Weights of a small GPT-style language model, trained from scratch on English Wikipedia: MLP 512 GELU, LayerNorm before each block.
Each number is 500 + 40 x the weight over the matrix's rms, rounded and kept within 0 to 999. Layers, rows and columns count from 0. Numbers have three digits each.

# layer 4 MLP down (transposed), 512x160, rms 0.067, rows 236-322, columns 0-79
459439566509505437554510541519530459556442544437535464507437503425465496466583484432481518520512496452402523520449411511557500550490501576504507565556461549508515503564562455505492453452448474529533472520483468534470492495452466483439482511
562527487536510480535574480602535542561437555501480533454472523480499442561441546607486531490511520500513493554536513488505503447488489573524500478556512452451488527547519498495528497456405554421499482508578510511490496449450514423427540507
475450456463520528463485519489453453405518637499512502522507550537490475457539505506462488513563474418546429546472517542507525441553501537518533460504556512553405462487489488575484480498477514505508504517491520486520471511545473445465539496
453454570531489555520481485456461513463481505468422564446501494471461559472476472501531508486547554533564503468518535436561481501441427488478525504471500506481448529518489480483505466527545502510491485474449469448488521529534526516476489497
471492539449502459475586553516496459447492467394427405539544533433543525462476429545436538499468500470462482472544432432458549509445498571503546521551503505491509562525495483536418488519503503522411576558500494538530474453548548521512442541
524471503572469444482471491478475490483538444464496457472494457491493526460546483519464493469478558507534530431511508472469504433469510519471508542452516548542489556473543481498519578565477478489553428459431513507545456489513494532535473471
569556525546527528493532487437543564468459500514519548501518504513467441487521527480501459565491508521445520494513514479507486460496479530485480552530565525443476507506454454511464503571527500492540524527506509423529481525542487504522500470
479499472424480414487517480560529560524472518450551460545489580498473548504541453517443536499431552575473508506541585482455533501507496491570507567506511494470471516542470498543388505488522479537513529493532511524486478578472481486525524472
561535484453526521444523428524493503441556549537515426465364534575434528437496454514458517466492491476515458500506411555504529462549531527517518514441526527504496516503492490489478503500548524506488566471559468552465532482543498589512489527
468487482520523472508551524539519435411547469503532417538526498502484467501493560480599469476425521516557498502512523524486475501562480512526503480528480526505527493548551508495455467467518524541526437540535470516519470531465541550549503491
475461577565551478551524539494519489494587503474460503508532496497521548568457525492539449503536548558479439490534489480552510503453533518433549461524496474475519506454533587524501493485531451546415468479482484482500502557468469517458491464
531459459529495474481473514557557548450506523517502529496534524487460520506450521461528503554407474463474570553518564447435493464557488520493494493465492454547535566456480495481470523489505457502438460519603470502429497467473581494509507444
427451502581509562482532517491451496522507557494496560442504457520538422443522559544524464470445537565486501455417485538538651453479526523482514464520492487526533498518536443458492491518463474558493441544501516504504484517499474471442544437
454476476578501455493525496495515520498502479499457514545508454519506511513508449553480504474464457441519530456496471461527451517535510512545483505416532482489523544533493503550466524452523543435517524423457499450528530517519541496482491465
498446554460487559520503474419519450506515480540503474510439526520450439560509504505493477507454513541412470474512486558526524479451468522384468466556509478458464556521522482524499446512533429576467464492508493483541487465437521481506534544
509520520524570487496593506524460524503518485542482542467557537514440491428539540559515471529469506522481491497479488501437540428559516509525524446518463511571492437450507465511442451528537473482515540526446547525475512458476519533491489475
484417494473488524537543542518431503477576487419486453485463469487515510474505474517478514453540534475471525497508528533511523550468496483485498536449580520480519514480472489554529489475554479495459456529527488490456474502501588543474490461
447432534461461451484499504542535558504421550499563578463478491509408522549498484501596478505529512535534518443557518461493508489509483457490603493480430424420532477534509514480522492481531458442486453407493549494532512493464456497511565561
509492551487467368458500528473519517479514473540487526483491476499422565503520545499524489421468497559441506533509504494508461590454440496535519514486450530469485574501459505530502433558535493526502471474503426516514476540561506449542496472
509492512498500482481548549484519514492529461493452528512478420535458474522525520537489537496505475506490502491515545517471438542542504448480511454492483489493549502562527549497503457461440499482489487528538486479483493457501457469522531494
524531444430538509505504542512473469409483501501551482475544519529569433495546581530502547545518501496479533441580552510507503428501467424548475482484544506512504520529498507501462497473542531501517503469578468534568431545445493430540422486
523431453532513493553464532502477473547504511469510582534549462494453495461397502476559521575569474499527515488510470473457484532492500552533586499485470439483507492524558535605505548521468487467514498454503441500449472500489519451471514512
569503453501546519498589503555454508454483465581445585516540453511465462520457560536464512558516445403520426445510519500494509475509534516375510501522501495513512522496497515561425540450529547623499478515520498511493442498379479414480465518
535515482555542452538506504500493463499535497488533476531532456470534417483548478527516487490516538475554487534458512491470524475506478535503526526482479522475414449488590490475529551530592499466469521513516435488527466520491493542537518560
500469542572469434537523518465497495496483451592521581521511545568469523560469556468465512474544496462544533453572542477546512519516493515461533481520497523515549546479453456463461511527540461465479437501499464502525469528486542504475505446
465531555466453483493574458495538561530534449498482431442568534497542439561531524517540483490455488436604488509530453474485468479493457405409491503497464534464552573497519454428426531504554451482494491557493472523507457560509536602516459426
504440553505546499512479552455532554431527477454503470495514455499511515514503519410534516477526516480546494505462531547519535472481469566485488498507476509510501558449505475461475493464541558516510500516488466520427534483545465435489466477
551490560545528490500534517502527446478488470499528504489526507550505481502490480492453535525497521530561485518481506472443439435503573513541559552468481500510507494516595517520466491482486547509487538480502476454493485493466475438517491491
459464465463484510530540511494496463426514520479524487422447507445492504463535538508576531509446494501487477480543489484440513483522533534501534534559499530589563498483447474484430508489551469571539496558462484536456478469430486428512500516
584462497440447515495579490438448545461515548558556513539500531509466455525454536498493526508532446508491520460516485536472530454508500477454496502519550516476555490484575448498534466462488496532521467493506540538460453453472534515517617539
585519531537611513459424517488439463483528501521500539476574605467514475503512458481579514520522461504473493499529559585532491489472469499442415542534528438469485486522522448511459495473418501385479513554503469566511489507503526421521510424
471497503493518499494450462494447489511523471543455524512530497479449502448551528478521492485462485533459513502548570457495489547530501466506417500512428498479450513490478508495485573520441517522561516499484495514482477550492498469572487512
540502516470453478489604554506520477513510467515502513430400480425464527518470536444542507443491433447510505478491520564527504485565506491528545534531562562497532468464563518457474593479497522444407516432433474547469450533473497484457497474
502516445477494462509514497489462482477441458499466435470517564482524460535519459508565505505501466516515460525522439497478495495518482523475548431495501509567495579579519497497498494478479479497587458498473483514519470446473538492460487433
472504576483529514568519502509477459501434510551529531499451468472520518482532491435495476455516604417579562528501618555466489444536516574544464583470501463482432443504502450565443498523443517513568458451507510519514530458524511446509508446
499481569457482500452553625498527520456438469509533504522473509505445515529452498517493584527478480521520466527526481574473496498518537523498502502572506439502549528487507466445458501482462503464463450518502490501474488486471469520495618510
523540483534496524516507524498542459449486553510513489545491484434463516600588464509503488503522476467514473485523533501507510470451510524516526495484475572467494507437536493526518529528479487428472523479472463489561461501479467527477514492
455470521468460435503510461505588513459484513511510532444475466449566431497511550564480508440545451572493563502509454474492461517487458434516456561506524546518498530444542546396507512509498515468476450585435422434519490487508561537455484451
437543498433511497529479509495500484553487488510486545460551508528495513487475548489567484514510538524537488502550572447548439530539498466506451530459463505479464496540536483419471493458502469510538488506522484454482530544552528522603489516
527527549474483535527519496478465488493519472525508476466559505465515492480522462468480482515500503535596503504519527483500480469536451438457520547494491447512504564472471494419520507518533487494509519570545487502474525476472517503490449476
510491560504477486472552504484551455588460476461477465542480472422441416536508497513542463517460513504438508452416495551476517565590494496488458524522517521475490477531532562475437491475431565528451486555494545478538477516498448497471467495
462517511505544470519465482476457499473562468550472485555491463531453519488548490501532538444471467468512489478474521541432526530441517496506479510484479534505617567482513474481492540501498489528500456456499444526564520515502500450534461461
546477486551525460546467532445513481476559503484499505524538563546504527477464462505526488504553460519535397472470589497498495569527409486499505462464529501547506519553468426496464501460503481508552497483500497500500487492499530507490523487
477518507456539505440502492469445513419564529506439483525508471463368548542549478468502450485551503484477483497411460510497441513543560606488488511522515521540472457501492500533525467499461406530531485517502530516557480462522494425477513461
400496501528474477501511520516563508475535499476542492545515538398472478536515526554492546457517483506499523539505487509452463499549513534475450457499486561523518479524466404485449526445472452469516454511482550513491549582529515440483498565
500465483481524485481559520462534499540576448561488503502495552611479501570463453498518468493530494475455558511498473481527536501476416479478547451602549444502509563530517501465525488459613454488474509502517497552521453540518504535486517445
529513453469545490512479511473515491531491513448477468456430468475538481527544488508472522548474551583476559598517483533493563543508466496468469524527502455468482497534491513482511472523583538548557575489527538468437541472537494549477520426
535571482502570525499414440477484501508509532516482484513543504420537509482530469535451506506524484513525469574518453477508500576463488513524403461489484490516458550523434476507529549452455554472536572507535495550489511441489559539528425500
437479455485525518496451570464423457503542532512497486456480433458574434416504444461478482451527547434461506470457495482428495527568505507642525558496546564392512502488499504483602533622464564457509510500499429450534482447556500554549523496
440458478514528469476539480463574500578460482464435477428491485483509520518479442548581519476403440451456521500590444432504483520552479475462539486523528496449551514473539555453531412540519512511514489498502489447487527453501524503440490485
463514501524519478433498550442522526484536539480597477485436404511473468470484476563503519457501493469435534460535551475476486497524472464479522525535488493464565536478493482489552487544596480492523398511469498524512459440511480479467564487
479438496448461348499475528483476465479598488516513473475515464412540441470555502469567519441438561513488497509507494514453510560489466504487423548434487526461605573420533552478501552547532568463487449641463497491556400477530550533458479437
519514469496482542509508400467508508517453518532481625504551553531435466446506469449463514587517523509481419476464519439469492552500546473508478531492497505498464538458544477478484542538568475523512486502540474538500530472500547484486444482
544459543526493497443513469447510536515520496552580508595526489537477502499450488466472533556545462554403463508468492433468540456493524475581553491527493510496564426420585496544406440480463464520456470574503540477528510476514535555425495528
522538491560494476463528476469483532507477566508549499536492526488451478532515530496543444494496506399483473493541506467472476422555520552473512516486478500489449418539430478525469530485486485544521507574607487595478473474500521480483488534
495460505457560478479476456487515485483496478473540489456410423539508592477480568510526554511476493401489482502461560497445501527581587467552477464499489464565515489490515515474504525508544552515491571491555469479487459516471520522487499565
443498537437531476500537468515475520404506468523518476529483462498485525514521507496495565483474424433463507555438488564456509501540595472525420526512506512553433468547487509464532502532504480496569529549557464564450495514483578518484499493
554502517498422512556500478456513536516542453480455468459579518509481490510572453444518562450551456572513458513475471501551479509434512490481467461513499524535480479512432464508561488462550443436487491456549464517529487474584547522543506508
565580580486495533508528496467498545490428487444517455423493505440588431475594527526481512503501523460582515478489493498473468437527461476541455541522523528450529482484554517475569504546508492542491428499483444409506510458455531497513487474
517446479507505519452581523469538498489424524552543449527451488489491446500490526507466513467463503476454504484464550506534547472589466544495544502511535479526577485443541523514442532468494489465466541474460468488454510507486477483474494551
496514562501617566510494450510500511456532471495503467500541458443495457470553499441485531499478506489496528501519457501494476519546525556491515516517459473485507541487476428509508502490493579548540481574510513480480485510459516473458526450
548461465548502468534526492526540479477559490524611489440511455512487479503534468510517511531466495471449514527474512467468487483520528532476542524497503489515492525498485489459509514502613470499518435476489490509497553460508512541512522425
520513488484528466503471482462550503447530526548502496458525527497483484470497504497572532563431473435496467467442530506446516500535538512443521418491496528546515517491490512505465448499478541522445436566534550476518476457522478467506515499
467502491474535484541512498494516525520462468555524449543436501453475503495479428483560521497481496479517471460507448486459486624468495491542563483533492450462486521396574528539583495492552453533525503530536518528466543413533488502511485489
507539550549497485509534486574488533564495434472466461490532482514500394532553458523507485469478544537539497536463541526455515493515551471441485511513507530537490536505573432423514480491521477543449525537461474512536482452500485504462437490
516475585517500493544438488502510537524532496507458553474521534455435488481474544523510542515533553538514507500480490501543413525496483488482494477552498438475421533492492542500507515472480517485427473500474483525454511482484507494539562518
514552542501488516555490471520557523539528516468455539468468465566486564514562433448460474445548430466471504555577487485497537455450463459453490477469512577479537492493473559490499542550540573456470480485532474510467573547563510504468456471
531508516552555547511550545494488437451513500519523476535526499531511532526514466488476520490444506441557481509524502433490492488537508546532525438510483456562510520480478490419497491489513539447506518518494523506568479460499464477498519479
489519495505461466521525477501463572524517488466539495478517501526543499516490463472506479522473473490429531541499431528481414447513507514471496487493494480505515530544570518531483508536475500455465462524502497516465492548507548509451507536
441509529483455535492444538498494556482523507472509496438481534602584500419554505501526510433582518546433529484476465502451480506453478485454540478542570542522510473452563481495523486457463517475503532504530404429534426455461456523563435464
450508503487507409471517500555521480448511475477489518489556509492496456496513473479567518552510459556530485504501502509462506518495495516543529535449530451496543492465522573483512523530505420491524507494469537456541487465516496499546475509
479590510455510529446450524440494483393501552502412439557517495511451570475448477539468604521475453533441544483514493494488508551494557482589519456540415498559522462544487470468535500495467471508533525511486575531479465538488572481527486522
434465554484556469507510476447487491452489534504510454465455441475588509432557470532561492454495481451414531525498479445476473535498541584569462477453513462451521524513538494572595513501565500454567525541549490510490485521548531464493546468
482564516533459476464487549553579533506510460467501475433478519477520458504499533519502506539469435453521589474500529499491513503508503450499497552505495530495461556462485496529482480533560498442502484479540496490439510513505470508454469536
516494550534459485504487481509478561508505481546561482502572526488479507411561502436510558516531466536520535515501505506475492478462519508522533472545511452495485458589481494477472452512519439497546499533439529521499487544504495494503482491
480537541490518528505540493495352488453485582538473444370478470495515493508493477498612513491559393421450499468534555510583486487463570503412474510538512409522505493484513531446412507540443507524531487544542489535501514586554536464496575476
489482491460551565569453507420525508520515508437471472434508426411494551511464470508472503436535464483493506531531452465519561537487500463518446530513587542408577538461498488538527435520508507510486474482471411437594498503523479523561423446
492513444507501477514531527560548500432505487508470413485524483482509546507534532500511474499448447500515496486518484546465491495578559498460503463443509475581505547494513495487499544511418470436422599443540495484445469506529459452501493423
466492536562567518487464471487491526498498404520522539523575457464535436418511517530448454425426485479471472543474565516499518505483529530561431526483450511516472472492524509506478507426390496440440539549458486537531469459547488476527513437
513536498528473515542450479442514457493498473570431502511582530420483430504517551500544537512469519505450470517471570462493510495535486590563553453538517496502474539464486550498546503465478529463471436504519451465585523513422526528514534454
400531459463519430500527501494461536544454506480448497513485489525574521519513525550527466504481488440526484509516548469480557526514454498542502567470481562478473509596499478449485448493500479520514509521517459481507482472530507523468509459
504535524550479551525508519460534498478478442523484479451458477497475517504478513522523503496492519473512535519488548457530464496506508474590538495510533546496507476468545537522405505539515517474444531487408535537504508540565475492492498516
497504411521490340507497444579481547519489469507513485506525437503489435509491490506558520537470453512477506501482463525463426475499535509533456466467405505416533434578517551446534427473515515500437481522480454559492426483535495411495574508
484530484519617483468447510529509516477532493487481428520500503525447508454493582500496530527472529494489496450494528517445504526518505504503486427497489518521518537465487481514415533481437492516553591401494465483524466493390499488492420532
530436451493495480469515520504448501519499571527573493450454475487547478583452526501529475501520463479507485500489501491501538560489492497516524514519542473517549502491518482571483534495493379435467434530507499476552398476478506509455482462
528494483487502532523529518476510417498591558585443470532502533541408585476410535518522500521483434496449483437540527497489559512518515489548537522559561487534508470463436452510529491524443521523565449466498558529521407427526466518451549553
434517471411535514546551466429458453475498454554557450488503469512534475428518596499466496510496564434513459537472542493444549480526568508523500439548520534522488462453542530509506505510519532493529502499487460538489499518486559443586513559
# layer 4 MLP up, 512x160, rms 0.0716, rows 237-322, columns 0-79
480514566503455428486516575471464522529444503369469562471485491572523562491447566507515506521559519441444534482571455406488496487520455458482518482492436480463465490390500513482538473559522595511560483512443537445496638594480472507465536575
486373516447441452502433466521507489551501553444502482542488489477526534457464471398516511437457524599493510482562480506567515608495525488494512505471493543497477452478468514540482518595506497547518472553453562509467512550507453485503487490
602477496470508451530514531576529530509541492439486512557511507547495475511498543460567472461494466495439441501462442497520497495502480540515511425527505522501500415496458520480492510452419447543498453526546543539519502548494425508440525502
556495550488459499539512487500499451502520519430505539516516536464599557598514490517513545609546451541542492518534398532500360495480468450452440451536430529475516499532473575465511494510487526508503518406474546503482510490500469504413483554
486478550449484492511473498590460489510464471491478519505485470536494472497502501502532478561471483566501475610494399523594523497540544527509456465514488469510462420521507497464571442477513499565543487505501515543478493480480554490448513523
429417431444467500489506521579520506529506513434493537556531577493477490435450438493496489453501484624460482530488559495591501532512446485519498487496506446501453486508481482523499504527500513483475495454522532596509469497472485491497502563
519504537505461566438499450559424491472537464472500534545468506410433497495549483492524456590466505472471412494487470543566542508480424482482482554464502519496513493462390554546462538476376474548546408566460538477529504507589476513478555511
460375501398499440513498491495491506474510405502429477549522504553533546473470526498494485528526514536468510461480549526505460588415490426569475486526497419501522558459439446535549511524482514497489573556479468481516513492437501441505571478
415500476515471504499486533542475488502432463419529530545501577553414586484495486460516498475481479470486512519582456500483476514477399473481517511442542464497468465525498502535442554471479500499564539500456463578544511476480532542476538481
467486499458463454525509505524498502483478449501434485517565578443541504404590516453487539556525461483528478466503527556521540505491460500480497456502465554487436460514470461493452521508534525525460477524488552498468487422507480478524508526
527432570448469409461461492510480444480482473521496444542501556548474568523461491550516514479574491488485515495546504543454509508504461462453517473478548506447480477527506509448500475532527518485556574438524530489383549511517570499532489520
445506502566507500504464516517487479498472448504450507541534461499641476496493544442503517508444509528510462457540501475520591555432543521444463474451498536487518499491485491433458568512497470524491545490339549560454519523470469505416485504
522430540477440443461478542483507544553466443497463530524498579458511470525504504508547477502464483579529528523480470504564501524482485513449469474584485482500516495511440518510529566574527507461532513519455562525499556515440488525495451527
473468507530454499435473486602474434509531406476535504536526501458516497477519445526536520546547433436508428548512502526465510555517524550521448463468530522435442448523444447500573579508540538501503564476473557485448524481418501478530499464
495528493536440526548550570526558540501468465469420465506449526475507542497479539507521563531537514475488484546497484490508485518403516530460545483511448580433468526495547534433522550509468505507578552525544491523466499470456493543465425549
532485472512547551537381473475431479512493517501435511512467536499523534500488513528567501459488499505537527496460517479480496461547521514525438450491379471514469456516465513517481470579490467533551522528494567433519491536461462404494449543
512460582444545502433487449487530549517487518444508582519560508564514515500457555468437509552556482482498500488556512464489506496476463457545562465465482473462451520468486463482509486507511495512442505506460532508490452641554476446496523514
532537480490475451480515457531400506492482484495471476522467522492457555491485466487445495538550492476496468463493486553540542476508515457568459541468543510433514517479425481502562529453461520560477489469512417513484441437564544448501474525
468434549455481443540491556477463451469452457527477516520528572474536501438460460490556493527492498493508511535554473487568498522450530514511543449538496506442539480569478489512498586491461550438520519497512395561447515525508536437487511530
555541509443572538482479516500452519417539409508506518535471492470507491523528537471429453507506478577515383527492431572495513524521539498486503492443515522496464428515461489513601521507477520538577483535464497515444536523460482549498506500
545480545438470437422452461483572521491536540528494463526436528454533495485527517547428457477482451458476519536643482513581561458515462526493430497494512536488490459507406545404474438542518499484480496567490513502497553495454493514445508468
537437554484449439500413554526517417486567486430450491555507503508564498509512569519485490550493448563393465518552461492499503549473508483453522481470476601531490533485474519457525442489469497550529460481476555403499581475479394537487522490
466523539495433412459471452478602503466578510450565533475493531460489501476498501527467456551480507521396504479464502466517521482485526482483449488501510500450470482428485504487484431513471515494569499522546558506525496520494488498495508547
493523521465521436528462517521505464548496559505511492526547482539471505477491495537511471507534482530470512512544430443445535415496525467492453470432436435499440472485445469390534474495531555570485492544523461532505503512505481544465555414
457518483404509532480495546447541519522508500461496506503528517541487487509466474512536485439430442476514478526529494526490548535438507471501549436519517518494514522490488417469470421487524503519595520479461536522482556410533411538455499517
514501473424425443518464521460412416513493511486459483500470523506514512468413486522493529503552443477523466522578541501510437467495498480467479497507520495484479511461422410504493581500498466476474460503536493525500531491555491477525478518
439486474492481578490533491485447482474451510424529512487496491504520517429490521532593481500521538453441509513473532468583480505513547446488524547508510476517461483536482418495518495487477463515526515524411536481519509548491584555471491569
405497500509566447506533516483537496497426426496525487520506556555504502519463492403478530538497424579519555476539546436530503502456499485484569418517466512504509522510473487540477460491457472496544477477431461576433475501545483491503454564
512473512414515485496536489414493444483542484527474497590469467523487522480448493474508453594555483523490424541522457557485535537447516553536436450481516471498467467484423488503519541487492492532487506518480544479537464515449469518497482542
497490515452494442513493590495441429492457528491425500506492467483581473466426527471478594558498424448508481503605501539506507532450529471444457470504537551512484471469486498433409463514464505495501605546549515513517592604441436482514501500
481504497451514556572469506477492475493523508490475506474492456469452566484472522508502485520554489553514517581602489498506410469504480503502368518488471440452429533514512470464508597508491504463554513524454486500544512475536504468534524525
479483506469484474465403435481490485533451461440410489517487443576499560478508482527523572600524493530531539485473449551480516482498444556479415448483478524512458482523475507464495552492503507506445559524556547535447461507602461514442589471
511479538561416558489478548516512520536415522444494565525574548483443467408539491499507470500570514563474493539504515518523516523560477516430446504493553517490499495473502466489532455561559519499523515478528543468428518507504525540463543516
536454476498532531461449529469428540500478488357503539565537481503629518454537524539494481553430501492484484530501511448418547537505483428486490409570523468421520438476561411447487526464458531557553524540555486423479535471492451516404506509
520534537554499566456479467530557460478554541464488442531503493517523554458516480476480506498520492470435529526455488472537495579505533437483525502517506501531530493441544509525510554502491560479496461553467527519528538511582503534493463541
438464502506526476499499538488539436533453539481445576494456516460538535479451458501470450516561494497486547465463483460492513506488531454462449483481454444436442575486493482515518561484461524522478583540448551563537475530502509529471542483
494517528431496569496442563495426469550584500481472585507534463396485613537500482533467562477509433555487481503539474443432522427431516548495558478511471436519493499517458469504527488537506491543542500497482421552530569479518531482544510496
538453466472497501484557501522516504492496492484542520516420542461538498448501520485481533516487460512484526473505509573439508516492519510458582450545477519512524482512484608538535480485464441553479496437567525515509544518516506551482508499
514441509496504476503475537519524444488530534465545533531550454466507573451405484556540569492554429548511513477456453514459496529528495518484493506539498476438489454548463533480521501515502513554522481516513489525413495441548567497523516523
532464508467562443523373607435498462446555479493498509624500482550575508495479451500476544531546517428499533500532501536550418541469505480521569513554490470475498469509473506422560467554481493536543473548451473553484491514519498529545457537
477485553441489495545513506477506443534507517478423501559603495479475527478479548444499554567491425485539523530528465455495474460518477536441461475524484503458480530489439474471598519492512509478526502482454522444495564499537479516559527467
498509512533454520474524510494518505564447487488540519526483523523564485502476528493487546466509486533479568519454486533516498504534462543420472518542513512526516495489521516449507542418512519492573509507490494584444539478537548484432505425
563465518476497522468498409494417487439577543398512504512390546437552478497477504501557521443579458437436539516551530523471498482460504437451526515529487529531529468454452522560516561561542528476493475562496532438526486514497469595526481490
465526515485551512426501486440510511522450433486557469497476468479514577502452514515500469533480499520511495487554565550505504476453467536453513457586526537461491513535542470426531505494514446476567567525428563504399511521531516494536421550
532525544401514465386468502548455497448600565501485514552495513451498538455549503537533533596502460484505458517542448555473518501488509515518423485434474554479507449462482510459530500502423522507514507483499472444500500438545459523544402482
517446475535530485492497464540508464489478498516509570573472578448483533513508542457520445506494560504476501518503477498474486539496502554551496524486523514455529434444539560509506506571451589476549491513482531539493593554469443545435432583
425459470417563523537476539437557405511433525499477563528391493566512541509529529502502484431459503467469492508547495553536536475473538516502504493503500511514532429437492498534470491504490557538601559511512484497532515564451441519500517488
498529501478461527471557458480498532512471499455510536492520532511532501551565554599567546494502476558495473522523414426496515536406472622410463396488467500499514483502419514450549472523469455477596488487456539486474577495470450484449525476
491450507411514505490449491512451574461552518478517594527564494508527424459522496493475473601547488498475481467484516515507552475512501433529503469459541535410472482498465410534579550540501531513490542480518473454503410499476541468506460479
465502532492541417468483493490493501575498395453493479545526450490504497499462535567472526593492559555527512585494463473518424500444443513513544497546509506446535459516503517487540525489481477420555551480412494560487552515499480542451455535
498523450444496489475457536536497493502552500531461569502509543533547575495470484541476556425500444561507450518593510520505558463476498487538488477414450462477529491533386489464481445500460479480585559553465514517470595416492525497509396524
525442518513502467466477526540530500518560514463408525569528534470519499498563498557453534471564433503428445515427384443465518482542559526482427457536511547429515517389444521451470497457509549517570454513526437520491498416516491490463427484
504501493480463477513506410477443548468485481464422539521524459547542566536538537524496492438572482578471424544467369485474521507494472525496503514555507560468430504502447563438503509611521562555512607431524468477496520480537555529494463526
446515526452509509471478518557501513568496556434481521513537500516553530455518508533439445487572493531457539503539467515480495539505427411450501522589490530510469498429449513477514440517479572547550466540520515495563581557486514451532464472
567551436510513491513518554535505530499460486507527574573534537470533521465514438528498501551521579481509472570580371571555476521469469532488522466502512547433433475521421506500480508505397442499532499503437481495459620470538450448508482514
561477538518425505485531446451540406557520494484510493469502449543498542508419484583540459492525546496406543485511460475524609518473493530495496480478540554560545423478503488489496444517522545513591564493554505473515421472467528444443465539
548449506510412544521492477460505520497485427396518546530468592516502527533424523484512513520491478517466530477605525481440550535517520541449478476517513453496460518475453473494494501551513495548481557585438525487488558493450435566554491561
475480490508448539462409557550481500462542504495479482585553509579463462480491491441483469581550529540489457577496458524548508487512471527458480435433509453499466457534424447472494548507549549515582513513517576531425475519467536495481523525
523495526527472459501488458536520427531504456489490505514479516439537484498440521511450513537537443534493470529519505507504494559525490506493522460499444486432543537504494491551522496519467492488521492448413532543517481589466460499557424575
547512517501449518504458513468480506484606541450475503508535485535509499463514530462487517463551525600493546469543480533490482527567486496453466521494496482425549522485437510533426504528452525468509524443541537522433496486541495473497466461
454460580428450490472498520539465468539511537419528516546474498516447517491437484483520546500504512594508541448550463515525510557502485491573438488469435491502423465496477525515517517521515523501469474479520516563468507567468490473467494533
488456528474463499384422459423504510467506489491435511488497637501576494469438519475442495484577490506487433507495479498523541469459506517522451487491497485482520527501517528529562518492464550535525583485546483524445492525470477474493534528
462530536494461480471469537500462489480532501529464495584505437412530473439560557443517559489533509505428442491563464481413497552530423503453443526574441527465528487424489547565488480574448468467471480546470504491485515591555531474560512518
462451451469453503508471443438515413483519492518505529536501555434569481525523475504480444558477461519471506546456548527520542539498521534490450475503546512479465488468576467515531464467483542479534475549477546554497602451488485479490523542
529507518517433451438494533534519477443500528509584505559493513532500548474472481493534487568494487494544488542491522515473551501521488503498454442507450521504507470543477535493529499496520472450469422545478553516417429526533497480422474526
550444585516493503494505549517460464545503499529552528536513581520473557548503571467530508470451473499368545517505511483486545437517495541488461528571499479446534471489446555495457503536441529548481448501475512548527425519505496486479586467
543543517502443434456433504509474500519434512509516479507405475503473478585505466502447563503467434572500452510531459612568476410508508447441527489614530523413437499474482468355506488502493565503554468492505523524490461510443532505422426558
552525541484559541451406554441588546497504522484451562499472563492431573536488498464528479548480498435485486483490449462472495504557428541506554514541521449470515439498527537519453488412510530575504525500501448516482513489510466460535549501
506481481471547526508497492471500529462467510515474476559428445452594481519474519470510492461495410520485552514631528506396515460533518432568499490467477522486457512500536540449542486658469515522555494442487578541458461547508560540457466510
483499552509506567500434548449520476535504548452400541524519501529466536501492511561506462491550520497520496502493430496520553546450452581519520566560526519521464420465421415514519529482503577511489557499495535488460445514520497498489493504
476551586497462484415509457509496518591545497513483487505467501515510554528430503531514474508499440467493488501536479481544522508444515524461452492488511507496521487472485570526518577511442509497556476520515504556478462493538463454438453537
507485503519451517431435530497507535464548480420487508508499518534472550485513491498525503457541491535473428484505523496563565540523514502472458499431496516496430470500478512561437571495462507542507501505484557495483489436489473549471476516
449494526464448551519546515521471502491452413496458510470512454483500556489484469509530513475505487481497546497493488488477535554448462507508528477474493532486505512496424518472589551544484500438527494515457507436520493490493465541532521547
479481427491560539469521521538456480551435483423434510508470478527517551506529541506489509542434538515500466483487535521513511503512524451569499530469470510532456479448511487505530538554479479446513578410508455502525542479491458537396551550
497514517472530519402482515508457392457507498515490483454565541514519437492451468436590424558519414502470542499561538517504611500429480449434446449424510559477480404536424516530424535570472532546530553478500488530436500556556486393431549474
467489509486559467471401532483417539519456516463458531482531514478476547453469406560517489497537404531522512439487517450445525433451444509543592481464529571490486528484537542447573517499476508637467427543453509498476421529455494496475415536
538474467442517563460494475504422433492519505424484505465523550570528527451500554458543486504484560446461528530534522492497560542535483443492482444409521490500473511489475485528518529496462515452507585599478504528475586467462539454458505508
545499474448468448541491536500523411539475399508524446536497482448521511523474525533516542546534482435478463572482462456445543497570579464470532519443464547453506460472492541524577483586460465512527502498488516567444505618469516478493451521
435452544500430458404472485487502498523513561500497563459517621567473531419479509522477486524519435496439465489523488524500500447447515509536472489504492510490531504457479517496553545480481473477545498482516573510561554566463485522490518468
392509455442551507468473494596505493478469537538480550470490534580507487534483527494468467562483503526530415518500530501504527492512422460364517497444432557475457512518422483504574461506433520474521546469507496533476554505537411536480572536
511464514503469564505454425443502491548509482447466497505523519544533503504455506505499562482444410551527560582539486472546526551536460476469495469516468473458499517458475529435564449541476500514561447528564438581521494520484493501430527495
485594574469576491467513533380521517553440537395400537539480566558412573474477521496536486515528446467474499544539484437479481500419463455438455482499543426526509532398473527582489518445483546549501520591466560460469512459490424552484486529
479505529515496468453422437511451405486517548479490513558461478529604498481492474508564477543511470545463539620486405528525437490469486486448453465523486459491500386462500563539485538532500501517520531525555540538498536578519510518423485469
508419470516546486480490516462472462438510456444472558502481479410469564456526453437519553451502451422424417494451417461535530579458455527517515497468462549422475511507518508476627467515481527474573517477507476487492499549552481539555520473
506478487495473493453424411502454527510506487469486514583426489586487496471603517504501550479542481530479438528498459526448496444509526539466515449510526523472495506468467520363638494442537486524517437569480586536488557438482536451479540488
538516465526449477493483505534521432585454493494503550592516494493508562510450491508476502539535477439498518528512483458507457493505455499462612453570502461478426489488488482485487459473484461533487537531489512492547508521595528449509489472